config.yaml
n_kv_head: 2
d_mlp: 1024
activation: "tanh_gelu"
attn_scale: 0.0884
beta2: 0.99
final_lr_fraction: 0.0
batch_tokens: 131072
doc_mask: true
steps: 2691
Each number is 500 + 40 x the weight over its row's rms, rounded and kept within 0 to 999. Layers, rows and columns count from 0. Numbers have three digits each. The size before them is the row's rms in percent of the matrix's.

# down: layer 4 MLP down (transposed), 1024x256, rms 0.104, rows 956-1023, columns 192-255
# up: layer 4 MLP up, 1024x256, rms 0.121, rows 957-1023, columns 192-255
down956 101:493475558437489489457520460571495456478530457524534428578496460541537528472501534403509480429586515550534565541480512513504460512523525462562429621437468466499488565483447501545396498491481448
up957 101:538423555443478489524527461527515474492488488432566436508500456534507471498557553579393519433547498485521527469549530477438518542508478430524549459469504499538521529536515473490545480485543463
down957 111:510458546482544474553545492575494489476477499532570524524462445525527513514478469480484424557437485495456585461518470462551585446453573476511494522548422426533495544554481486492403520484497498
up958 095:511544476519541544528540517398511502528516548513485477487532422486452510500502471528501517494480516533501525528564468447396483556530480479477486535537436493526524432567547508487531529600509566
down958 092:438472404452531470430530521561514485531528478516534528504459531499451474512473509536491443520527469539456452492527512533522480469449527425495468424420470516454478527462510494446509462417467462
up959 095:461496448527450482571476540534475495486555532494528514447468486462559538494487501493496562467516524529446490459554537538549452486482494439578542504435564514489441498495546483540476469444536569
down959 095:498471529489563479419489495482491480508483483425464461548589445565463473552505456458486474486472462509520576497446504486446506596542538515469479557527489430491592506551448516449474502524458468
up960 095:469481527472481502499484498500428532565476506514519582520497576445517520489513448440531532499444464534513500457502546471583551488428444537481463534501459582485496516566455509468494465501567470
down960 103:453388519483515551544531520500536482406493473511543529522429494469515427458478563519504483402555517429423583476501543475464484487505494508537509478524486462519500504469481461608501539512516516
up961 092:540498496417487490477590468426454550541537496528540511499443562547506485507584525516542492516527461453498482449459478484546502429470485524512500545495446538553456437563445467492521566500454461
down961 104:362496485508477536440495543515569509478544468430495510467451481496512486496526493507471512519429484523509490474537494498485463556488476494478494541462524584511453523509565528508470431439474526
up962 098:469394465525516491459507451438466466536540451582468470413516506488486502501524516534456493472448478460495530436516568544540491555489524453532479452529512535471615485493490512501526534533528461
down962 097:579519502494428495570539517546482478465522533478540511489526518545483485395432454477530525506512541508512469549459490476512549505550500548570575605495420375483506529520500535491529480447480527
up963 101:509432565499522522526569518552486530478482505560525448501452550520490486561485481543448572494535589577509489554492466454564529496528468493579459483436475485529494523460521551531493430479533473
down963 109:502529439526548474461449467468544450519495507440457491521499490525545512504568482530497511536516528472577484440534495549368404466554483587431503563530521590467463497431529444518569519520470520
up964 092:473453546541566543538585473534531533575498516429572508493521483477562428449464510510548507530499469538474455544511453449515534451460507476541477500452518459531523550466519511456508558484501580
down964 098:565582411458481463446419490438499460526493470459478461484504567516501528588530470478441516455509493522473504466439517547469483486489535539493509493467457522503471503544505490604492516559498502
up965 096:594555495488471476457547491455510525484541529449486490528499430543546510509512487472538504510471472492583533492542467551547518451511508543540521500436501532489564498446493445500547524466539532
down965 100:468475554580493536570492513495506488469485491507470489518473609504459539497429505492491569541500583502424465478492568511482451519546530500517478443575533541479468529490519572459518412483384457
up966 098:506549567504427485436532499380491513542493553471561516474530522537445541449487494520559576536568516440503572478581548510561526513515487498463528503525464526457481407501504514511471545459486539
down966 093:436417447495568538507509462530489503438422532571503526575467453480548530528483479504443482464388444528499496473446506490424455481534492502471472503501464434546514501506453473474491426488561481
up967 096:514477504479447483504495565536542512508453551460478492479463461437546500524462505490504498492535505516549458489466482495480481452458502534505512567476468511496507581506476553476518557459586507
down967 101:536472511521508528523455528512490456402503423423541469508531550539459463462521460511529483575475496493462481439490525494471509514521479534508515470491507522447494480472542526525458468414481550
up968 101:473480539438533482413468490473553493470481563521485453555443476438408504459508591509460504521459516529548394547530509498471513442518529515469541527516571465513478523416529444526513455470440477
down968 090:529489445506483564594541509453494548514480511491469541518578501625631556570480422475497459499514510487471516513505477521465448549497474498493531475508411460527488500525456565494540592514552509
up969 095:430495520529513536507516514534404625482541477477543458541538508483533485514528436483470524508627546441503502495512545484538495537593504473550516479499522467525525491469528530499532491514476437
down969 098:457445500565473502462434511567550435508518459429463518524474560536479458452479540467519486526473492433532541466389494455456479496466513492483483507491545509456503455532540548488508469530485500
up970 104:448564438450450523505491452590553474565505499493495492498483534495523522524504443472544526509525504538556459545476546474610492466536584468558589514514477491517498523476416491511492438489480460
down970 092:564432590538532439462473537467509500479539551519485467533549480536515476459498533522492495546526481494478508514542445494471464561502431568436451438492545559477497497542561522489524540476491524
up971 095:537497487549516503518532489525431453562479475576493552480452413530479473501597523566458481592466554519471520479485493416517521495452512541564508537510517519479501517451513575376505450565558557
down971 096:506505489459550493485483502474535578485560470425486434526554582466462541467481566429549447474563447432483494487495502578473490504564499508459492510549532524516458546484500502594482571448475463
up972 109:459410494484510518516536490493513465462526500492568508496544473430477474555428505573502517531537510540486531537460568537520500527513535483491491512519493439510457492535496447448488495532478524
down972 095:479574457483492528519428490460563521522484552528526501591480525536499475551528594492540526503528560398516514457548520451425447476548503481495426429504479484492526511470579496489512472510518437
up973 094:468537500559489516497551536546466441469571563497539484460464511459534483446477518499549469457416449441472515481497521465529544498452571508517475510507513483460492452518493444538485495520457505
down973 102:462488491429512474471526434504473455508490477527513514479493483516485496493516519526454511570546494558479495572509448549485485496490491473512504501444601416486484469562505543567560474494427503
up974 103:510506476498499467502504499484556510541488508547520484467514528485446473491554430568511547503569434606460471414437543509450482434455468458526497532623509441473460503549475464492489536482451460
down974 088:421485526495476561475469509506453517453554510519483567512462405475479522607482538407510489475487555458513471544592574545588466524540553526463425494426501552539520474512507499507560476521539518
up975 100:549468491527429458481575425534480486475430516479452424496506531431514525505505497460483540516573478549575550484480507486466465501537546488555500542480521495475571489556480512500512513559486515
down975 099:450521506395443504576479571432455529524576481539505569512510494541487502509549487474526497526439553472451480506488494513514505447524490461503548454475476475504433502493503570483481497440506391
up976 098:509524579483548509524543495486544509451537472488495447475528525492473558492492518496474504501538475484540503538517503420518476536489560486498425467405523470446509558552502459575578535490505547
down976 088:503413468523482499478519487459558488537439503524520548565476483554511459571488444471550539503455497528454516468451520583503545464515472531542549550561463560487499403466535494444497459572447441
up977 098:460509518461533530510534451567543541537403497541491509506557526487502489449533494471518556502506533462484563560519546487461533548557504563541518464466476464499593495533556477556572526488415541
down977 076:514456475558457518466464510363450440481541519491459444491499475522464565490507513520471474475479468533494430488496468496513506512466524435462484494497513536532443520525501490512489507479547466
up978 110:499581496485512497587555498500532562472457475516434514484448462530444500484487524485538474438569520458470477451546436489478560531517508516509494484499558539499534443468545587495478522493519519
down978 112:529526520535501489504476442542517555525401525529543498483580426422469467433544499500509517510542506497521480469498546514484462527503527486549480450565443501418394497501457537497492511551533450
up979 096:513560384500519588517511526473537484476505581525584513503471573443582502474526502425470468530544499491521502533540520487532480456559504517557520484516480564447535436502490524495569517560486481
down979 091:475426599470475411444560453538489510550527400515459512476554440503470502501441525519566466467475484455434480525477466513527500484407514531495492537468551473511483493517504398520455474500471547
up980 097:454511450426486435432473521496476529511526413533504420441510532509459440486557585473528497594503495502503521516513484495524487483517418546512470475411515442562421538471420514515447523495571503
down980 095:504483493578519538539582510517522436500478503436500513449527452582499522504502497495440519479508543559515436519505457502564507533466556503543490479505546543498536490513534480437503445563471498
up981 098:476427493536530487532480512428380449496513574540460477502493523544503491531487539494546540561488521561524460463453554482484529468466544519529495508577533460508507494504535446463491460511458495
down981 096:523567483502496571460463468506524491469503472485528474449566523436472537449511467552504512485575495478471530516444462523437477578484497503545491513460496538550493463486512496474507444479471539
up982 095:524429597457486513498540451480498477545518511571445451464460539448523543544434463497478531541533534501461544498566493538496478530520436534514493455478459518508491480448472555436490512506534449
down982 103:470516404523503494479525514480560514513502495528470484482529442494476473518486489494467449461499456520539448471460512489484497449450565421442521507550495442496507524516413533489463495472486493
up983 095:479488503507521464501570504540466424410440474518474529542484550496469460467526495472484491510506525559508463501462484498446476518502541455479503559514605440482511578480517464526498458484542541
down983 101:451467482535542498417500519514519522509512454453560507419545528463472466456442542536495594482533506518477477539512484443560527506465484530470558511502516548499527462494472517543459554492434502
up984 107:449455516476506483553528530437526504507506519519507509480440521445560560524556501526573504498492500459548476506502529481490477496473472528521444519491574498532493489467612459502505452487567520
down984 120:469563508477549482503542474430523439504553531556423504509487476471456570485459490500588591529549484573565503424492392537547492485481566509496511429514497472486446496513543441459540496484510426
up985 100:545527587475430494549485471567518502533524530494484509582534580468450482491499464548495570470532488482465503487436532492464538517464485442490476458484605505441524554432453501593469425539528523
down985 094:421424495543586472542451519441515442525484476432511462422540489517531488506493435475507522541518475521464499485527464492453444520558501525550565516472445478550475472541513415403439547488452549
up986 109:537564480461572448508568508461514555478503517479530527502452562563467534453493561474498440535532486511503488581493490538518436496545503495449516478500468505441446500517543522493417473529529510
down986 105:499532546566564461426623479494501504430442538551487529475573434546523571457506468456468491559492521512543562485518527502543572525513560512477583568445475485467501480509459476537521551553412513
up987 096:488572506455548525510432505508484517455494427455474513508513540486522470432452550484509505558503465493475506570531517460513606524469501522482468524545439479506467464475489537479541537502524513
down987 109:482465547488430480494501530520514564497490520542602528506484516518437566531482430512485487474432465536550530518535461529512552444495456540515485551533568519518552475523535482462496469462532440
up988 093:461495522445543519532515467511460516484554498465505483470450494432561412377557525482531496493425581422502496472465542531434452454551557477504592482492510523570462425523500468541472533563465489
down988 100:521539490493503451472555505515537461551472477504453517514536464507411555532474484491447510513489455487472485543552494470523487609491481510544472506463486519437535552449547548583448503563553552
up989 098:551482578524455427489527480552532436495509453477513534518498494473500392576495483510554473517556464471508463487578469531474522525538461480539532466483573519443504533433553498490541527467500443
down989 101:531503447530527555494445467441516456402505457483582489513498489496472592497525461529442427474497495497501490494417484504526551497548484506526495473498424468442480546500497479524526460533525512
up990 099:488461535562548539412514497499463453502479563475556505406452513424494471506588474541558510495476451465546495515537490485502519479489545462448536450504492498472556533534463615517565492475494459
down990 107:502474486555462581477511480530494501454476463531508502491524461569505493472459478541439487482528498533517505391445477534469507447514603414478518562587474491494491558557553525481451482497486501
up991 100:481574529410513530416560486371557490550583525516450571537527522516490519538511531497509474542522442445462486567496499502532520452495488510502586452476499448490448436435531515447485478524529570
down991 099:482422566517473469569525505538471435531486547535597512502529454524515456543536562494504478475502526510465472431550499478511490550518493461477473518525453472427565527556479454499529494422516457
up992 098:465526516497483508548601538508581503501510409474596521510497536563507485477473432513488526500490520460586444537505559455435457482550548463493506509481498481465514510458488488488470546450509500
down992 091:503446478575484570449464519496429484540410572508443500511525484437439517466474535571528523498485513463456530395482492512575488438460447478491521507514478489580522499495443487503537413510559551
up993 102:483478493568465514457533483485478562488472535489482487448459474527492490490419481483530490448569423428567503464555477525459540523450511475480490506476460458487528512486536478494498505489428443
down993 101:520483527496531498600561539495417602440473526510429470537527536421524506510555478467501390537537543478508485532518556432477490485493505601545465511468539474507490545518487433480493477473562525
up994 095:529489485464486485472519513509520533454472486500531496495468468473414549502523464475487513467549441510441574576527500476445523474474499501478475446404489554443437492478530513509528457514499483
down994 092:527459494551540486514516485476525461514537496484427443522521582495567398473479543499519468503465577521559500495541467510473479609573428457487486567590524473572562444498476460491487494437540585
up995 099:463477477536456521535479435479500518532556505501565513524557560504545494514446494440484502499543526526513579501501513529512509526447563562435447543446539524468505523414488461525477505489511458
down995 094:493423555475570472495548517414522514521513555513401473491483453528447461530506537552507535477429516538472469514480474589563465548476460524492479527545463508459531476552471555520456504563513481
up996 094:505462510470483516504486502523492521517543505514567558530543479551463400451453479467526507418499530537546487443520499504456471567485420504463498529519529527525458485479506500501503457485517450
down996 098:474525485488537504537485491451493475511497571461412498511489547531522490548513528473494506530505442507533479503558509541512492453591552462525515482497507453519480513551401504447498496458529561
up997 103:494484479517471517521499508518540537527491474525519512482541538439462586476505551544511543440503488486458482500548466510425500433496469501488444447485478471504490515575550515435450493513501507
down997 098:498570568492559513497391513424488469500509535478411464514447487505516485528470484498506453545504513446518464557542579562521579559504472476469532523547532558514436484432408496533544496416525462
up998 097:485516496542560525504519450514434486521516524485461529540490494507521603546495433514471549572475566528452495557496489512419511558524451527485465448492497487481473526472505525579575574562538473
down998 095:470424444424498473487474504459505512409492494549533453429489466559504441475488583512506542455573526492541520515411423563490517456505581466535559461481463542454462457467502439410470456477442536
up999 097:416427469514504499418528470488462521586537545517474488491506511549531516522517506444504540590405478494482423460537521536499447544530496498454493548539484537422475570547548488472480463568527497
down999 097:582535479510515490554440495465516441473485413499581573437542500485526472524516516530491469434434590502479501464439503431543506506534416494534518507486502528502492457509477471499524490419507539
up1000 097:509529511480493468499534556544508484507418475509468514559560476537496529495490562479481559575571473519476478549450426520507481509497531486438492417514558431506540505448556519584477550508471555
down1000 107:504548506539492526529479444523566450439470523544462448466498519545487482532496522490475559424422480498542533501511469455452501548486459552528506563438486513453492403530496507530527473463525417
up1001 094:481415518553511501524575570465508507518506509489521449515484505499468495502513481539521478483579458537468481464502509475479499459551546566466475513512451486539527399519475403440489544499508541
down1001 096:573525434476518466533523444468502521487502539514540497542478531575530487490529497452510504497394596530483493478530483584530507541515419479561517457466543533554496539505529537480509481538490468
up1002 096:491516499530457474505473531496501530449464580565547524540475533463527535478602518486561575559510560470468433486475467510490489476533521558555515512505489485543495425463475518494515529409445496
down1002 117:413436450520521446461544454585549531488560450491533502461492491534459474506484472465480490544411489554553483524431479557461469482470582540512560520522540490509569561472567445543477500460413534
up1003 096:507490509476555520401470455508534516496470543432498500499543512474512461471502586463499461500556508425472442481449471460549505468491545507532537463529519518489470485527511530515536529481521478
down1003 101:506492532515488488488571515542394469460463439511492505507493498456472459540412429522549521529487501517526533508499496568482549454503420542458568565447570527517490497427542501474452462566512470
up1004 103:484449461544564493597500460487494520518524518469526578543493464512603481466514498457449533474546496473438576411492530529479477444486525546415488479527516502499553458560533505551443498526492527
down1004 091:467525532473439463537464521497436470550519428524446439497512543486468491589549499532549471510456531508480397574482487489550523544475496546544481509483514600515483517426514594487585504494507522
up1005 094:538517509461540480487514544530538454574415532517436476499532542473510591521482470435422516484506488509525465576520488510479472482487560470469532543464510473515430544513534518496439454453508561
down1005 099:477473483470441542531523483478526521497504581490541478477505508572474476439530470520533569486593474500458531490512470493509597470505411495492475539486514553502552484505486551478482490530482429
up1006 090:491449546533504445493547497524504499467517560492479553540514533492445476462448481491501562586534513443566548518538514505521481450484522522461554482452490459489542536548452547505453584482442510
down1006 093:460514513496478580477544545453463447530496488475511536473546492501496492570487571517542505536531484496478433572488502506442571531545492472516472523555601550455476465486454489544586497496533526
up1007 101:490535487570464555427500484531459503450590485495497502486485490475560584453566487508521558564446523499561497496518428480545449525522519484567465470568500502467523517526484484423540424529541449
down1007 103:526462488528553510589486537500464522494461532480575474471554522425449506512511438499521503510507481575514481512554506534430520510544514533455423522498481438516449471518511490476465495484500510
up1008 100:469475582436589504481590494480503522490556460495552509486494524479445480514424412409440446500487461560539568477506553502488427572472459528489553582424493540456499566478481543524498553546515432
down1008 111:517513474583434513458488454546503410472511438517478512479480475490443503490589441436482531497477549470458514560581512575440556538527534523528505477542484484514454489486490498498446529501464469
up1009 089:484409548459514488544484480491439544556440491512461484478520536456553516497497485503518483532505477510515548404436510531498524493516463575582475454450552488531481553496509494559532507490496467
down1009 102:478488464500491492454474517554536467458542459446510465535535430512473526520461448496516581431516495493492551563526467518520537497479519490489501567580517487533514427468436529500494511475438480
up1010 108:537501474494469521531541468555452515422539492545444489568575514474493485517459503482531496539460494534566527521425482510520512569561463506537467502560485464476579493510482470501510529472518491
down1010 087:450515546474513531443438498485534470585530558477487523470418482588552522512513498503502520479578520469473451466592512431467533434471550515440491516490491578568411467513561525502518502522529488
up1011 103:423437508503588436433481445446543513435530458495477543533473467450476545438449525479472515481470487542495504546573437415507460531542503488545502476537472561540480482417571497427490475479436542
down1011 105:519461427525503498446544495564507552486535508565531474516504566427449520507508524525514473434465541430488567462470514437554474440586597519472468452502495483545486530515561446472469494513522491
up1012 097:547562432511528516494526484535574522508495521515509483465513580453492456505487490520523507537508519490551440497510513535474463465497509553461475518525538496547544511435617433464573521541484579
down1012 100:477407526474366525494514503518429506531528468472480539504527525531502506490473510508467458418485546480500560484450461513550544477529448483509563535575429478469499489459398498494428549453502452
up1013 106:511434528552467533480550490490451454458517479502507492496584522461432542511446497548534488520464511518457517599447533539515544508531558457487464475467474515493560422441503475527533450554463496
down1013 088:547551493458573484534488466490531507545497525410517490475455460510574452475607518449473475449544465441535487435508478458516454499453500506516570482549520520498476580543484540512511510516576469
up1014 095:480561451568465520590540456554475487531457524483429491512502545520463539510480471472557471456512450556509481507502522557517496461523533475490547494526521490491504495477483531441496529498526490
down1014 101:519522491494460498455541532489498500456527453521550499556489464558460482492465508466475475557489507466492445484481472474486443490505515478464493521549479515467502457477448447548530501512443579
up1015 105:528522473502543443514529452524485565537504513504487473470539470424436493423481501495503536516522545509492408500522501484510464498507477522544472479486435507612594561518467462446504540481506487
down1015 112:512535492567489557518489469522467467517526551453411525529497520427503435504540503431518438519476524493457541472502469494564465488506401501537435530511488533458445465417426451536524563457557504
up1016 097:495506506493529502532452481473531522462411539534517562567490469534546452511524517498521469537532493527536538518411512521539466556540523520542492500494519543484457490508530499534514580553508463
down1016 094:445514520501510461477568531477513499532538477495507473479474499518467486504495477496540492452485478496442547487543496453481486421503504539513441470546507458517531472444475501480521455423494483
up1017 099:467506512469475471450569528576489440469451471478515473498570533525547550455488509507558538554432521529509563530429540486543426458454504441433446510436564448425543469475433523562513433520521482
down1017 102:498508494570495488487529474417507535566442491522530468503473452509488456542530458484545464477535451461505469515533454572461563518509434533530513557532443533506537516541540463464476458478512451
up1018 099:514467590460565502464532457525504470488512435477507526548483513465526506520431508524500457511484525487453529606551522440580498501498498420479466562473494512497466577517463533420491505450545518
down1018 101:607495515494518483526458476490551463544410490531477480531481489531514524566486511405545529493532489507476521438590538513434471498516447518451570507541513499450466441482545455550561437580466576
up1019 105:422523509512464474425471479476532495537547499466475404468515555517426475521475449517483495537559455494498492443553548503483604484549482484513507481524446499549478496482487480486588530494463495
down1019 098:530545502496478478502519488476520518520456474494514569478477420415580556487587532551512538443541518517570473508464425495497444483492495587480581444456526515450568504522514519581415453487527428
up1020 097:530488481484496511503575479473536545510505493547491502508518528481521540467495541519427483464486567531613502516503504476505573506472533484504485511404475509533546470504475520470499484514567475
down1020 102:484461535484488492461430499563499466431523504424537517557506503505499484549492517472528527556424457576447526528474455512518468428594435451464449506533469528461483484422486511556494602521525431
up1021 099:495418451541575469469470521469544546445520475502439490450558564499437501491531486484502500501463523505456496376504512472460424568472477463509549465536411525571509527453500501449560486555569531
down1021 095:438539495502454566470556505519532395542582480451513514456557518543548494553503511522485446479472468494528502576456492496501545488513478538462556397556559479452527487556497472590512503451439528
up1022 104:531491509356461490532500453489504506513504506442480478448501511520532523440546502512524523572493483523485499486526522506528472473616476548524580447454537457530538503479492416533520503487504546
down1022 094:503547494612481518501453566433502519523524454531552525504565483426522519557475532492451467459510538470471529484486424538491475468457510508459496485561452438442499502528535502469495477598470472
up1023 100:568463496445522533478538464505566454499506488476474519511509488432482601460477492458465523407478489555503517507450583482515524514583516503502480513532460522486575466474474468500461519479474501
down1023 108:492562499554469525583506498435465464552557519440519417536536488532464475465550510553471578537474489394545485508464498509367484534501539518434469479480525553521438578436476545469504516464534470